config.toml
n_layer = 13
d_model = 384
n_head = 12
n_kv_head = 12
head_dim = 32
d_mlp = 1536
vocab_size = 8192
activation = "geglu"
norm = "rmsnorm"
norm_place = "peri"
norm_eps = 1e-05
positions = "rope"
rope_base = 10000.0
rope_fraction = 1.0
qk_norm = true
attn_scale = 0.177
bias = "none"
tie_embeddings = true
parallel_block = false
extras = ["capped logits"]
init = "uniform"
init_std_qkv = 0.0281
init_std_o = 0.00551
init_std_up = 0.0281
init_std_down = 0.00276
optimizer = "adamw"
lr = 0.0016
lr_mult_up = 1.19
beta1 = 0.9
beta2 = 0.98
lr_head = 0.00582
grad_clip = 1.0
warmup_steps = 267
schedule = "wsd"
decay_fraction = 0.747
decay_shape = "sqrt"
final_lr_fraction = 0.0
batch_tokens = 65536
seq_len = 384
doc_mask = true
train_tokens = 325400000
steps = 4966
dataset = "wikipedia_en"
Each number is 500 + 25 x the weight over its row's rms, rounded and kept within 0 to 999. Layers, rows and columns count from 0. Numbers have three digits each. The size before them is the row's rms in percent of the matrix's.

# layer 4 attention output (transposed), 384x384, rms 0.0467, rows 238-278, columns 96-191
098:493510503537479477493513525513495487505500472500474499491520504546560466529480492479495507501525521513518508532508494515426497524511511478497511482468479493495502512491518481485475522486492602537485515479497525506513521492532448504506544505496472492507495510508491501536496509502527497470
084:487463478451510493510548467497541494492477518463517514488516535479436531498512451549518521493512460498430490486513502513540518486530518454499487536514482478532490495517508543509496476542489460479517473509488469495506496524472561520525491560516527509535518479513476474462497484532457501530
087:497497511452504534465491499473478515494491477488543481470475553486477549501509497528488541473515528447501517535463530518508453468522475523453553502512493492499473500528421502484540476523483505471561518523519464482458520486513499482454473517506519503463496495489517485485499512456467478515
099:492487518490490509493485493510483541505509490481475522518496490528469534493488531474510492542479494495520524473536495473509459493476500500529491511468503495514532477496534486522532518469504393520503515531499526527514507500487508490500487535458477525514489507521508509493518474530498534488
099:517466464511499483519525491512516438480491506512510511498509486489504468507517506507526457506483521531499454470498479499483570541486483486489468437517539492484469525488493507485451526533512559541491498494497534478485487501513483529510500462553493489483508523513506524495503529526547463497
085:511474504551482493494508534502515479513527501547476492505513468500552452528473501494478491507488530534515518511498500492467529518482491536504480462522501509449498520474492485497461529481503580520458500488513510506499486511535460514512534461532495498471511505488517538531522508524567496494
096:491483511503501501497518513488515469508488483504502456470501507505539504562471469539482533497530516486506530561497564527484497498519492481479496477450494501482484510487496532488497511509479567497505505464516496519486538494513486492473508512498486474450502506459495547517508521483508478502
111:522531506488510511499463470480460542463522469498542463516505501536472500445501510492534447533501541446485529484477450487539510514467507547509503500504514474511511489498490427504496503492545443533481482547527499519501505516506494527505466483502477512470494498476473514496494516465502476516
089:511462465506536492499515510455516459467458501473540487487530522494497505503494469516529500511534503490484517521496509464486542507504531526511480487480491493512536471515485493470491497563524591516463459501496517518500526475494569532506485505504517469491497474484449500532503512494487487519
099:490472507525497503536511465514490444497528506524465501508451496487524484513489524475484502483483550497521461491502528492490526499485494518480455478499475519482457532488498529520490529514475523515509520446529538501493519472487494502515493465519492513463485507476501563526488531532549474503
084:515552484518478476507476538498503454483473487549504454518508504513525474512476451501514531483531488476470508510449513514477522520497545525504533472490505490490506511493479464497497511484534556526456493507507481514484488502497486509495546480490503467463535520490517512506505528463505489477
102:499493472468525525512525463503532492496469524509540515496494499423480496493507477582472504468496430515480498516476516530506520444492490497507534503568481477498488514526447555515502444512478508475518477476488458464466462543495544495461501503532498515492516485517507477461509491528513502555
087:467491520502510513510509496495520472491455474462492436514500540505523483530495429511492501472531535509507557567507526540468493509461500500475480474447503494512508503494510498498479473503484566488512526483516497519520530494499496509493489508501505488508480497479508482547506498465489497542
114:498475482454517532506528493487528525506447504493522498465521531461460546511513476538503520489491438485482516526492507511522483458521502460507518531498490462518488515490503542487544458517476482482528491507486479485524504539501522479487500568511486500509503473514503471494507467509480547500
103:487482501483472515487526496518488542515467471485502563462476459499474557494527511524508555500506511488545486509482506483467468462471481477505522511524482503490474488543462473488523467476489514511524530483497498493514504475528476475470502505501514557482491510499534493539496461488463494482
088:518527492512488479487492541513498525490508429527507509487487464535518514489496521513491536502522530499558524538466488479479502485473500512508504488521483512459513499519460445490506489453525566533497511500515501521492480494515458480484492459489487532439501508506492521541513483511502497484
099:495512516461522530496483528476481546520529491521493503477493506509521525522504517483490534518503500493506562534513496477480461466513525489497518503486503495495509505474530509494525526477462450481532522506472486518511525524526496479491493548452490513494507510487525498509504460479521557478
088:510494478473485489488488496482524500489477506509472475501504522497498496474506480494504474498507508496470470482549489488519504530507552460513484510457515495556488518484547503499489558534503437525497476520500517486481531493473521516515521558494490495508497516496493512488490492481503497489
100:509492516509484507458498464495474529556492528454507484484474514542496500506487492507511492511541519501506490430542502528532521505507509527479492497496510483456504451526495525524504511513537450504488500503501476482502473486451516504494467535509489468549508475541534497505487519552493508554
123:492546458498475483480552502493493519520527504470508460416504497476520519476488521486520485486471498490537466506534503516568511449476500508491500522510495481504508493525516482532510510444530462555481513467472536497499491464486525548477466516519485513530472465491552505485504509538480516520
107:482492487490511488474501455479515484472501509493497490496490550539514501517505537492513485483494491520526442472536533520494534545524501472499509521473525511480507511491515476517538492492489563500487472513467527498504531454489519526527520484526493484552503494512467497500498521517488502487
109:524541500487502524465503492505497532519524484491504514426484491500515497453517512488522519515507499470524498479517511517506511465501477519507511551483492478478490478493505489512519515480497442511497508492509527529533491502479483555467484498462508500494488431541522472503541514520497539474
106:548514508523516521513510526499478540499500465526499554456485442503550502464529524471494500535468501456520474517498553476489489469509461499489521543511477512507493500482485469470485508497496487543489521521488524516523525489499476525469490463474500508489519477484514481519536497551491506439
113:486461487500462463528493546521537512470511489492522500545523486495527540500504528476452477513439502518522474490506519507506514501479487505486494500512469527477504541495467492502525531483539490494526512506472492475475487495508511532507517471509466540495506503496501491521478478526469486487
094:483448523497473499509474500504526466510494530457503478562449501490479520523467507527488469500468509527493469441536516514488488566546518512471516482485489491517510506483507538532457512527497504454508485517490510482492484496494535484523516487504495500488509503529488524495463513541537488521
109:499544497487551538503524502482476510487451514504499502491470504521460497493497498474517532499525484481488520498514484477499481487513471471503513511484501522486520516522505494480504495518454546549500489490479524546521540500540500501519493520501499475488472490509506500493496514493492519502
089:467476513466483509480478467486525461503505532450538481524477541531507496509481470523533495482513513527494478480537480545483525517519513496527496507482515469496504487525487550538495465526498492487480480507495507522485482507500504494532529528516491488514508490565486480471493511507532517541
123:475499468505496491551539498535488517490544510519539549505500505471489493515517503505472541519517482492521532510485515517486472504472504494442523459520499519542522529519507510514469529459522497508517507485516516567471502535509530474494501499498495495483490518486457473482480480491495455478
121:536514478503546502520536471475505483444462487506492511516469508529508527515530547455497494493515480468496507564484534455464510449482490484516529533486495492490515495517485491473466490474461550514494489496481507486510506496503458545517499450485518496498497522521521484492500504496457509482
109:501499477519484477527525508501508506524499504520487498476522484485554515485546515491479464477437486511504437488489514509508508481503495467489489483499503489535488523495473494519517521478582489501496492518495482495463501479491522495491517489534502525526510501434512508488481465521495478515
118:473465484459481502528512486531530443506511515476545497512478548481480524520507510492525518493538468513500534509538495517434489515500515499498499500492502454498511481516493524523478500484503508507498499481529505529502461541533514498521526494503507510477502481560498480469464499485508511483
100:505495516512487488523466528533507497492488471522526523531486462494492498479486490491452512519523497466493577487481486480461468512480499521466529481501497540484551524489510474461499507504502546519520524488546490565519488567546467486469492468468477508448500486484484516516480478483480486459
114:495498520504485483467469515509498506486459464475529510542502479530490484487460501498487492495530554475491520524526499478505478502483512528465521524506511534444535510499514485464496493530481549530505522501508508493563500496525451518479478505476479460491502492510484477527491530499473513487
111:488481491502486469559511523525539462463529461512525499546513491458498508522492518494488476486493510537505550576456498475490507518497537494498494467537493492518490532495490474471498516476481546489510488473510502438511470522541515476503489466497506527462513520489470509508478486483489493461
102:494496513504520499557512516505489493511487493551460513510480481477491472504493463505474495523504511516487566508438486518486465503513496480500489463470516494518497529487500464487495510534521527468507488506514473541501496544502502468506505498515498505461503519444537510517483521466511477482
112:471490503493510496465493465530476537504533492521529534486491516517493474498511465508488561524579498503509531507516490515466476518478502498482493483504496512475516481525506507483520488518496489521482502492545470557505503538497464484491504544491506480511507492529451461525508502445512499491
102:470457510463452494466493467476514473525522496481533472487500553532506504517484498522534458449505510536489435487550500540507534515531508506518469519495522506480503480512501504511499490486517499499500510488498503466515480480513526501505508529496494500536512468528502509482498515516510542535
091:519554489509509514486489539522473548508497484538487527467495449481511479446521514483489562524504487446490536479478500470507462508465489507488507507514487509481528509504511502492530484501510485530474543487529499541495533510497467501483481500490511494480491481474507502542523475481481496493
114:494532487502519487501522493521496526449530467492547541477512496491476523491511546471498516542498490480554512530504528500511502462486464503495517536494490515501481520498511496461442527474448489527510495472498530485516507489532493524490477466460518494483510521536482461507530526545494497445
121:524495499484464517466462500515491494480478492495528521550490475549484486512487493523491518492524495482485532476505474494501471523477554538438502473535521550485544476521486520493492464544491519512496521493526466514503535491497465468505500550508489472559496471493439476518507493475497482522
117:524520470507536548499563444500472538529519509499478497461505535528523510510528506497509506486514494483507515537481501484514523426498501490515504506486511496498527457525486494524529505485530449520472474499486488555475507502466473517503510530496491458557484472514511495479523505474472529523
# layer 4 attention value, 384x384, rms 0.0528, rows 239-278, columns 96-191
086:508493499476531544492462541529442493516531478495530463501406516488531506450479498508502473512488486507522500485510510474487509537523460517525518496503507509521485494513507500473522470516496488554484515515488530465505507501515495480474514462478511518451466541466537495497502466525498529486
078:506484495464520450497510467522504504513500483500525531547518484505509458537506475494480496432470484476416513496569484532474523493464505447515474501530518500478531525521530492509488469473488498508484516507496521513540492546504465508495524484515499496517543492527491522535514544499435534526
096:530557498495502487502503555516486470536523496487531504475492494502532483505516513493498499517529513506525449511459480490507557505526509520454503465497573507477480514476506515493472504517552529515513481527478477504475487498478503462501509504466489525524507524556444481515515516455534518463
087:507524471511511513511445521479511533478492530508501492507504474479516520466475544512495528508520506512541520564476521554525470447531546525542507502518447530523510511531463504525526480483498506465480505430509454500515507475500574490502473503473510478522489496473550518521449441503501502530
085:511501487550496496515512493506517537435429518496462517501502472498497510488501509471491505504508482520534461500460528554513462498521538537471505538474496497509488487476467508507524555512500497455498509465509504495518528533522513526528437535471473487547496495512479516532500488475476422532
097:475515500480483493519509470512533507498455484518505548522466457463485512473533489456489499476404493488474514453477482540482530528500525532488490518514490544474492499469489448501512500489476478521513483510520492499518486524475498491533483524510470511526520482516507518510468491533472460505
102:513468498508517509505535502530519540517501506485436539491541531442509505534498491463475552498519485529541459544541546476500506479494477447493519496499470516468525496524501544516500502514501480500467524489453509467493490488504502500513542508502551501548453501511517509519493508492570515476
083:521518530515496547528499477529509513482527514502485525489489470496484514470488478495485528504447509553544467500503549537519513480525483469518546551508477498472489501512503504497551486481485479531517503472465509478489468510528489497512518516500569541505467534474559469445482467568557515477
087:507528486513493462502508509457567535521419492493532517470526465472500506475514481525503472485477504478523533529499508546518500474510523543513491484538517546492500510478498493507520529477549471485509484494475477484516487541533486510490474506511451456540532512503513526522485453529476479508
078:518472506532502550495518475520510503488494489483482538516518477516503497532537562455466485543467511495459523468517495508494510495516473474492518540505421491484499459494505492517522503489449506499524512482538548520544502478490478511535451515523501527546479449475515498517468495529504471491
095:494445488493491481508498513525452490510523508515488518499493535552509490469439487500506538494492474479486491479555513462481471538518500481490496526461493499529513523537521458494498503540480498513504510512495517509517503523492493502532520515486448477517454519485514509488503490480467474520
087:489531496494473485531501499517473528479466500515499528506497483453522516495509530471496487521464480476467501430464500507528541503510492489517485588505481510482507489462472494481529508483509500506475488513509492499508503466488479475512510490465546524466492518488503495518509528504509454469
105:474489521474515485512529487554392461517531493476519507520453514529484503461481484515490493496480509503489478479545471490515550509489447465469484499468502496492487519535496460476466494510492535553489487521512500451531509498532465461523516498501510503515482509525490536480509516473486490520
095:509515485497573488502497546491493503486455505534475431527538526497510491532497486482505478470482505494485564472475492541509526474508502484478458490484508466472511511480535478482508544493495521521478465529520510504488496565485500493523501494499453466470552490486465516482520536510443504480
092:479454490497513530493531443474526512453468528508453493530534540491488483514515464471475492487505471493491522473494549553481502513524535495483511530460516497512518499492507499463551531524502503489499499499495525477476522530496509553523495507545498457530463507444500478519465521471476474509
089:487508528472468462484506457499505477495495519501542518538497477518499497481499513513511489492466491502435435461485441536502495532502490515469485510473511499501479504483516455499477498489539506513498510534487506519530476497433470479502508471487471510519511476572446479493500548488476476476
086:536517500513499501507455495515489494520559502477572535464471473523491541545499504503507492556494501506531515501452474546482517498500476485492498444523473513459516509491525473518475484498519476510547513497499500558501510498479503485489516475486531495514494497529517484449483469519540549482
145:485513525549491454526485530513478471508552522507544482553479480512505486491508469555517492505456488505511529538542459503504513462482517527517491446507487499497508504539499520499518498497529507521485504476516478541487513530538556447512473440509518483540528496513501500445528516521520484488
132:492552527508506525463484520486458472510524509490492496462492498479478508511457542513527455507508549488527483486443508480528501470502508506528520490490495499480502481506510513499477480531509475469501474480504511548464499425498504475454476477488506530470502491481515530523483497519518520476
120:531482504506497519487498495523529549515461509498470489477515532498509493516525530465519487488454506509473479494483509513504502484527498489467508509503510515510528487455515485518524550519498515497486500535499548522519514465461517505500468512489513523500513468505481524528446472514469487460
117:491552491499498515492469534497461473449561494506516491490486464529484485475456492497502510488483504490494469501491465497523528522509527490502515481511440482531464523513495503523471490487493453502505476508492469536492493474495538497475567498475535561528478470487502487501537474532517520485
122:520551544483470498504510518519470500519529457507526528485454454497485501462454517515492499496452505498522432473483461476521473504493479509512468519502478529514492507503497529458442449489502453540489499503473460518503502461491466473496523494472475540527508491474528516482543483541496507496
121:525502525530492508481503527533501509513518490486523505479502525477490492526574504513477478533479532518530513488488520519507490454520445528474501526506516557445499446469500498467544525501516514473497526505519497498500496475497465473465439467492488479510514507529552524485473479501470510533
111:549513465486517458487474543495469505522477511513523473480510507515514464490505478497536525514506511521514511503518502530473500516522500510477475484514533495497524477514463523483524558538532542533486526486486501465513540541514486533550461512504506482510506528511473508511537525521480458554
120:468514462474484466483475502508491527470490522489488505512522467514512506448434520492519526499498492478485490470496470469507481505469503529484525506470493489538466515472497509483495485495463479530528496505481533541489488485478485538484518533501492491499438467492505480535501491521517512483
100:500501446524535490493481542512514493485475559494506504516522535557546485487511460482539485459513480527473501532513471521506491494474487525496494508525465451513513516485533508545551572506514529459493517512507532517528510529482469534529507527490517505454509475552457441515474498509529498512
134:478502490467446507528489527475517477515494494528500506452489495485496560515483481468486534485500493514487476492477513478507474497508486482540492496466564521475515509496560496468485479458510515483536499530467478545495508485470513495508465509489480466463560525506501506490465485489445521522
127:515515525477448511511485505549498507532490482477510512454503488518497536443459529505478459501477537456509500449526480512507477503478464529486516511534494511498501493465501501511471507496500459534530496548552504515529481462490428491449517521466491525525455491491524551497509470509514493448
119:535502550492518506467505496490543473515488459543510512502459490475524488547534538477466507543491508511500485493464524486488507478523456479521487511484563507466505469503490499487527500512516513519491487486500484468492516465488495471489449483483515515455565522493491510466475518516498500509
132:519516481456489512524504552506497497489469498478495512449490530537519519500507463457493496466494493483483538467517494501505498545495473489509501515507505458518489508495561478526519543490562502478519510538518494518529506537462455556504484509452508511491542496549521490512471471498516513522
131:485551485470483484542505518535492500485462455515554521468512485504486510478546454503442484495499459497486467471510493455502467562471506541514489530474520496501459487460525518454496487483505478504507521478531492496520508507523498522489513498454472482514500544501517496493505490490462499530
134:460565514509485491508530465525443487508501493475516515509581509536510501457528517532499476463522474502459464498502470498512481516470510553519514516511493518494476533454494537485471491492503511487501494487527507518510480484538500487501507500488497459506488488503535516536486520512490492476
128:518476524463474496510492494501446511525477481478480514468501529511482524534511482476515470497527491497506513479503515511514480560510475445490498525507550503478525510498530458480508530540558514455508508517502533481514511504517441516477472504460482492487560514508523528517476511491471470529
127:506466475465501466501486520496564516492476473543521502509476441469473528496486445475478523521492495464506561487479511501475472517485524479517478522459526496520496505530467498475511479502511493501521485512445455460496515553496493507481524513525478495502513526478499489467525525503473502508
114:458481473502454520508504506486532465488493500506540527525525476526504509491516501502486528456466450521464488497530471525489503490489509473554512477520476475492468525517544480524477498437463503477522492530500494522541470540470561510516511484521469467507540465551475481478496493487489504505
126:496490478522529487480545524519496514488480537499474504479525524522530498511524476503522449491505492500480484525479510483488540511501521530506482470527488483523542545509537544533525557529530528467431533486504512480527503524488497535531519501462504529502526471506505483535517481516537499483
112:462538524491498511492494481489524466467525461486515494504483471510489494479497549493474522497506491516495466476495490458532487515481510500505503541470493507486456481509468483502465434477451492526534498483520467508471485491534536460491515472511486504535482494506498486496495504471482495493
130:469510509479444517529507515527445485515525514469486525460500472492445553473458521508522489499492518518498501465555441492521508522493489486527496512526491541504524507481530495493429471487473471464513482548509505548530474462476466479469524513491479506513498490495550500490453447532493496503
125:491526530505515515515546448485497469514518494484493520546574507546528503516513513497491536496502472542469465502528506495491471477516518540529509509492491514457471520488493487473505488464457550483500495456527505510510504534530557464568478481527493464504501513539483516486502566480457524519
122:513507495500486505515480525486533446458554515542501527521490480531503500500457507484491513513451501489468514508465512490517500488494468507553549481490503463475482533516512492535493482488504475479529476529476473548465499479488538482459547497511518532473527498520469529446501494503493533461
# layer 4 attention query, 384x384, rms 0.0627, rows 256-287, columns 96-191
113:540476453508530508441477511500488470514490520540501492510488499548535481508532497498500523488490556514501520538508504484452531479478477484475508522527518494499514481491479450541511524477498500528511481485531502505499454490473506507527523476503503519513511518516507525475497507471485472515
089:489465471497504509481505480454500463509498502549550501487467493510510509477531506511516515489498544517518455478537513482484542491462547492511488506546516500507472462488481447500510507467540481547503476503533467501489494457491504514506502476501509541469472535497483500492514512464470527510
077:533495485504510483477464472504490465501477507527531533501477480493513518513531530539518490506522516555540503523469464478477524548479482515457479478523533477487480464550477457554517512499528498529506475485581523473474532496445488491489498465517501504443470546507483513493507484449467459535
091:505491532520495478502485491523501517502490514500460491509514519459488547507480507500479465503489468492482500505479503495533497494504500498495499534480505478522463515506516509469497474498499439485508499529493492485493502530559506483477517533513473486476498485489539478501491517532486518467
088:463499489501518503423473473467490471524489520553520513505499487488498528509513520530492509516516543517556486509514513526500507494452504526462470501528526558452499432481490464521450493465534462511536498469498495470465528474525511512489529507514497533474479508478509499512507517493482535511
083:484510530531522507467515505469478519487499458481521524484460480517528552486519491533530509539526521518541465583512537480481497507530450529475471480482519432535475470513522490484431457535509505503512526508540475512492542490490470513485531475472480512510495507503518517513499497493492488521
078:519509479480496504474505499499489472537520533523511502497506471512534523497516537516518502507512552506512486485505493471446518527448516486503500536551553530485530456509471488544516519482497512538533487515514505450499505489489486503499469442467484527501492524468477556486505485495526490523
084:535478462516529498469503517505473511487497533514505489481527479534503498477524500511502490490497550486537468501500508489494516507463488515478480473511517464500502474494521463503505507501477528510518439474544504511513447498491470508545504460495498494526488498502481553449526512498505522516
086:498506526496478522489486521457495536537487469474517514545494480486549532526431507468509464521482470502527484529515501528540487490505473498485534514494501557529539539486518503490531506528526504454508539485467510471514537503506492492517461489496497431517482493479523434530485518517530459525
106:530487515488488497515539483574493473512469479499442497501532478491497545482504498472518450486480487483467502479541497475553516499468525496589510528545526463533482484508518488455536532477501503484518532489517526517543483509505458499507472506531499517487483517524489494493496489501526464472
087:527511496513501529484530514485489459497474490521521487513526492414478563518501506492488485498501508513511472513494488460513519509497459482509484514491482510543488489493492518493473484472484494521520472479517516476482493508545507474518513485461532498487460493483502500480511462530470488533
102:484530462514501496455497499491523518508509491537478469537501515512481475511493515476524519480533533455566505442484509529471517489520506536470494476472512532510522473480526521496496469449508509528520503515493498514515461470497530521502465502493499503494523482472514498511526526482476551504
124:460488495506461488485490443494489488501502481527520483509504484510495556492496505487491514502495485465509482478528521457477499484502538498494478529482543552508502455503459492502500446442525479562536499505479491470492500456505505510449501505477519485513481524464562498491472508488466494512
116:515532511488525529485505536451523468452524507521530483484460477448515490475498506490527509463478491562495498500438452491499477545510475524476494443480470484488470525536492501496484462487471496529483460487480493519488501533495550516511530475497542505464500500480527497473544510497511524508
090:479473469553492488497518466508520524561517502488498476494507515547485491538485490505503496544529522475530487495571555536485525455496538511500504528479486530497542479506461511495477540502519509515516537529486484474518519469521483542484467558485473500533514460487486507540496513498486511494
110:486487483511439493510492496494501500497487487561533484479494501521488508487466507491518519490451479499479475478497510453471501476515540495499506524466542547520461444497475501548504448477482496527505457478479482483506512473500497493474535499474534458488497507473576506508494502515500521497
082:554496494459542509449485492487524470516482531543506462492492463473525482554509494520490512483485532527494507525455509489459530479503490490495506520515516492479517480485478520504472530462491512500468470492522522482451469511499518479517531491525500514513498518503504522501492482498517464505
086:564478479487486477481503491478507456512478535525478484487505460520511476469477507511482521464503540497478515530471493507495501486466506526520494514514527467476503494513511494519516564505485527495493470495512549494476426524493489484533492463527498513555471526526485507503503472487518473512
079:490514506510502484480474464521570510481501493445502503541539538434451506546492503518531470497528463507508518470490497531525500522530479501481513528479478531497513534516514559506529465488507498505491506524472541506495469532487504490506480522486478507519509450500487458524508511580540530488
085:496536484490472521557503530489539506489499500452475510503530511514502483452472468473488502480490447469469507476492520498496483496503506453555538481499454487545465578500513513477509511515461523454496475510458498525483463509498512498513498532499497447534505495526511498511493508495506483506
098:466480540470518487465481495486507547507475455444518471505497519481493518573512515505505468566485471511534554505480460524526500488497483489489517502474484493510524493462521510501517500547503469523515536496480495505465539522502484481477517482507492475485520452525500474498485481531478472449
089:516489479458497485442537515471480490520481504547511531481463478535531526453512497499534517510516545512489467511501530517437526507477512488519478521513520500500497474468509498499451518525525510518533471481517490495489515479534505504504495471511519525511482557488493498481501520485508498513
075:504486543513465501503512491494482464489511517535461472536518508511528507518480495510465484457516500478508520548486479488524494475485513524490499559491521496501512507526485500490505497459463449455517505542482502475486531515519527508517508517486511518472483496462436452508487485503490510530
080:497483482496512493468483498464544552514519475507519514521498514532512502552499483539475456501538523514482506515483544497471535506478486524490529468506498542465538513496456519542525442480498529485491510485514525465552493516503520530489495467523544506500531506493485508469495496474516541502
098:511511498517479483582523510493545525475517508502459529514495498478483471494464449477506434460469466519481479467492492460527482498536510508491545501526483541500500574488516531490511482489479526467477518507458522489519428517508521476518457525504521488509505465475489486512502495497547514486
097:530512503538527500514538491498491496504512506489510486490487510486522533455496493481514471470538502492460447497533509488519510498505518467582526502553474482535503551509487460451506556478498524474496494465507540457542472489518481489536481493498503502571475509468466505492519535474551471518
091:491498506478518530497436508484462474471508483525509501506485533493518503504445513492518499526501507512537496511467457504525464504524467479447461524462503483513513500521517470491486462486489495512575503499496506501459522518509527473497515457490508486457484498478538479535482499493464478475
102:486495469504453509514518509469488523476518477538544505467514501536507536468496494504554505492498491542476454507486503446469496506508551467494526497476533516548438506497475484533493504466498485507518469466491483481505495469482505507525523524487560467515501526493569496510501511497481514507
094:524514491504505494526491529468454487440520526526525514514494491489535528475482513475505505490484465565478448519462471471490476555517477499497485469532483468513429523528443459493495508489456497508471449474483517482512497525494562491492543511498513524467459546464521528502509513493508501505
092:503523513450534498469504540499486527512515512489525523468501516483527471494500508510521524515549519545502508492473477528512487504486449479515511509502465450530546537452533501493461512515512507469510512480513501524556498531473507499537501483544460545488526480523493460499500514520464521469
113:533518520468534477491530545495502493460526510522522481477449527486539525464487502494513473494494522565505484502465479480509505549503483485476494488505486480510458523473506494505495519503478498487487455458523499453502519521486519504539513469495517511447497522493537495497517547488513523514
117:481504488530466481516511511442485482487534536525536522476485491477518485456480501476538494468485477534455447518511494429496489518481502475481512493493499506515461525525444499523513501479489479485506448506472492444512479495489502518499529533502536521507494517454516503507525525519527529548
# layer 4 attention key, 384x384, rms 0.0591, rows 256-287, columns 96-191
088:513477462538501491470489518468494487483485529554525498507481461511521474509515503467515538489474522531517466487488490495476514476487456475502469464509514491472508482474465506539489529486480484518511463503463531496474514475458523508541513485493523538495511530478496525456513498467514482546
079:508487475523493474469435516491518507499509515516495475500476531474486515489469508522503504523518519516567486495476476533501498493458507503491475480515490510501522439486478503517510519467484460541481513469490459508473541497474553485492496457507498531515489506486489504464504482504478497529
091:511509492475513518461467521498471490506531485526497506485522477493506499487533521481506504501507520520518485465511513457493524525504494469498453470541489519515478495505492489516458544470487521498530456497567502530493466461507500490519498472503538514487454553509503531471527500460499484536
103:475492534533509530511519512501482530522514484454503480499526528490458517492485501497524454521491494498465526518497490532564470483482497512520490510474456479527490506503514516458508477528507474463496523509489454492527547505499516517481517511486466509509528432483485489529508472518504542492
096:481504491466503513479442494466503445491520492535540470462485509512490493495507526537509528502520544521512504489488505512502515478454499510483478451506488522527496468505468479535491459468471470531492503469551463494508509487486505477470519440480501512461494524493486493475501495490493521519
081:491549509503511541467480495485498517480544532489477495473530498501532490491504528482518491514475480501495502490518543461455535507509458457503493517526524485507496511500501464495489557477513498489531467469498521522485474459511507488548533420480484531525481531479502476466469501530505430481
099:483473466514517500466504503489508461531504472557534496470480454499510507493528490510474537494516544528492496538507522478466502505474500508478493498538511490526503485523482476544498501489480501529513468472490501505517494499476512522499508490495503482511486533526509519455505489448463522513
095:511479480478500492504519493492485508498515489542497514499517482526544469500526522530496517479524548474508485496483568480433534538523511545497531499484540514492485519536477475494529515474527506512522443480491502482497450499479479528505521478519532489514514543505496533454527496503510515507
092:465515554538476473553485524550514537520500457467486489508517504490487517510479456471473491475508449507533464499498503500594502508542502520506493550488481512514506534500531499473518496524457481477528570530477510504548549521464488536507456569466466480498492476491500477508476475528502526470
078:477500471541501537505482472502467503514489536495523493496545566496436492472519474481496466524506490500448504491545469504502512469504484469516463521527499496527544435507460522499507479513499512483476520467542473533482504479518520484478531498522534518533487500518490463482545539511461479531
076:531469485453517483469511453561524473501494502492507497464531501534496455496524496523490508440520556502513514516498477517468508514491501459489476502506491500486539486517490497524471528532471510484479513474485475517533532509469493496473488476472490521518446528493465489530508479530467565517
078:531520489458496505464481501464534518505469536477510485489476498463535478502493504509515475525517539482505496577478504503473511464508526498469507475497550517479505486533523478519511524496525520524480504511536504465496476534471517497489484475529517466528516517509500457507461513505526458478
075:513507510523498476464452492464524535537533492532504463430484528486510493492507488509510526510488506524484521533479497478493492534452485540494481477534480532520513486485508524478496506454487496486464533456521461496501489535484501518523464445497488503514494472533484478548507518509486444485
070:506479478506520462503522475531489464479472519502503482499496486519520508470519495517478527502501560466539504511471412516455484505494523477468488485508529507454524527532520510506464489514473501506490490466498572459515504498507506483480531511486506475476476496463503519516489507470467529501
070:560474508490499462466469429511537522531515494474522488474468493503486543494472488510483519479481521468460530515504505480407494523484501528487519477516577541498520522514526468488491485509477484515486483517532470483511464526518531505511485481541504458506508496490507512533505486499519484463
072:473524516508475453461500472441511509487525515524514475488481511507484470531512502506528476480486519513532480509518486503504467480505481502463492520553490508494487471461531530509495468444527536485513524502537507513537523478542488499534462488478533554471515511526518450523480536478452472491
180:522506474494516498460491511488486452501506515542531501480490470515531472489522520505515529467509559520503504526493515484475551480474501507473487506523529490471498454502454483540502506475486500522525457480525513491468473474491514515521513455506523532490484561517502518458490515474495497524
110:517486486517521496443515506491501471487503493519497515489474468517547490499519543489517527480512543515522491498510489434478512521476484477499484479518502501505517481508447461534453514472486527511510445478500529494491452517515488487508509475507504521498471551508510513490498499487488480511
086:494514498500512505526536514531493495520503504467508527510520499485493506511516487500453502529491486547444543516477461501521491523496516486497478522490476528485487533469520554507524495526504520498454560551446454518495520520521503498462528497486518498489521480481492486496542507499501535471
098:474501499529480484549524511526492550466458499453467509543506501463487491492491462486495481535519460500508480517504490492514473510518502522542527513476498515500487545515526495446510494511489534468501494497456536480534467543528493506515484560531483471520510474483502518505511482547513475476
105:521468569487487507515493493487545521525478532458475491494509489516530518542510483493479475493470469477491488493506507491497455527526515486456509523503503494526493478459532535472503502509521521496519571558497494513511542482498497495501500520499509491499519463474493491513470451515518525473
095:552475500495495489467477521501492493536477487511538528484489494508537522505520533507479532482477504547519463524515523489488515499502476488479489529544517460486496450518459453515490500498482516496521510469540518474548455481469511520541488458495504511520465557527488515463483529493529437511
074:488527520527527519492516501525499509477512531478523499484513497487451541514512526478528501489504486500445539496469480517510504466466464495532491530476476499547463520471511498498505471495499493490496534531503496486532562511507510487523525497505460483482533474511498497537507503518474509483
083:494471506448490422522480516515508463494465503508535497518498492512529486521490500515485518486497510526523489497490467517525536494464528538513476461516536525488468520493490501530517554496467516544527503523535503505495519515494517529505491542524504526537531520493512491464499521467508552532
090:473496496537502470508547516533467554494518462458531507515516538480460477521472500497462511510512457482529538487497493518557521483492512462555498486500511513513484533471524520525506500516484496472477508521430486537478486529527502508459514576518459492510516503493530517471543503496503525485
078:506483496505486507488546495529475506485520515507533520537528504526479533497518492497438525484536475464491498503501430484520520501477531482548499472491502484496528506485468513506525516552435490491478504477434503496470489512483500493496490540523503503498495528501491524433500524509477537481
075:555511478527515544483500559526495511510529517491495495469503497504490467527550519462487521498515518497479514513462511506534509490480476492479470488517479496490457496519521500502475546506476479480480522504541476516483507500498520495490489469464512470504441502471518509531530484466526476510
074:523493494491496486479496532494499506494472513503470474500510523496497449525506487504502509515506508492506489556510498509508485479519507496480474530538492509475518483519529541507507545500534558523458512507522508455474513485494500529540473489516542560496489521529476484506509552496484440495
070:475518484514478479482534556533456472504540506502527507519480528519457511486483538510516474516522498490542510499495459540571512473489514522522502480545473520509474546527528487488475495527502484447530507492471512524516546492511502520501519511510525539465481480502523481490482514472486535566
074:481498545490466495541472492479491505510440494476514477486497469515507527508513496474488517523481500463522482521515538498482490487534511540493525506478531476476483470529498461482530485535535506509527516516502485453471511497443531525540524508491530516511527507487492477486475486502519497486
080:491491537523520490462474537467449483486502513519528463511505512517509567502505548493450509530527494510543477533515475527499526493467491540517526495538490498448491490503503492481492489520498518496516502445460481499444518459494522494529506492500517509490498512482493501470462518470484516561
076:479498462512506483509568506511516501478479489507527530524501494486443463529514525503499528488521529477533499468511510520541520490515476481534509458494512471485477526475511500531522514527494497478491461504479506516488545476493523518480517561520478538480498537486502476449487489460483543492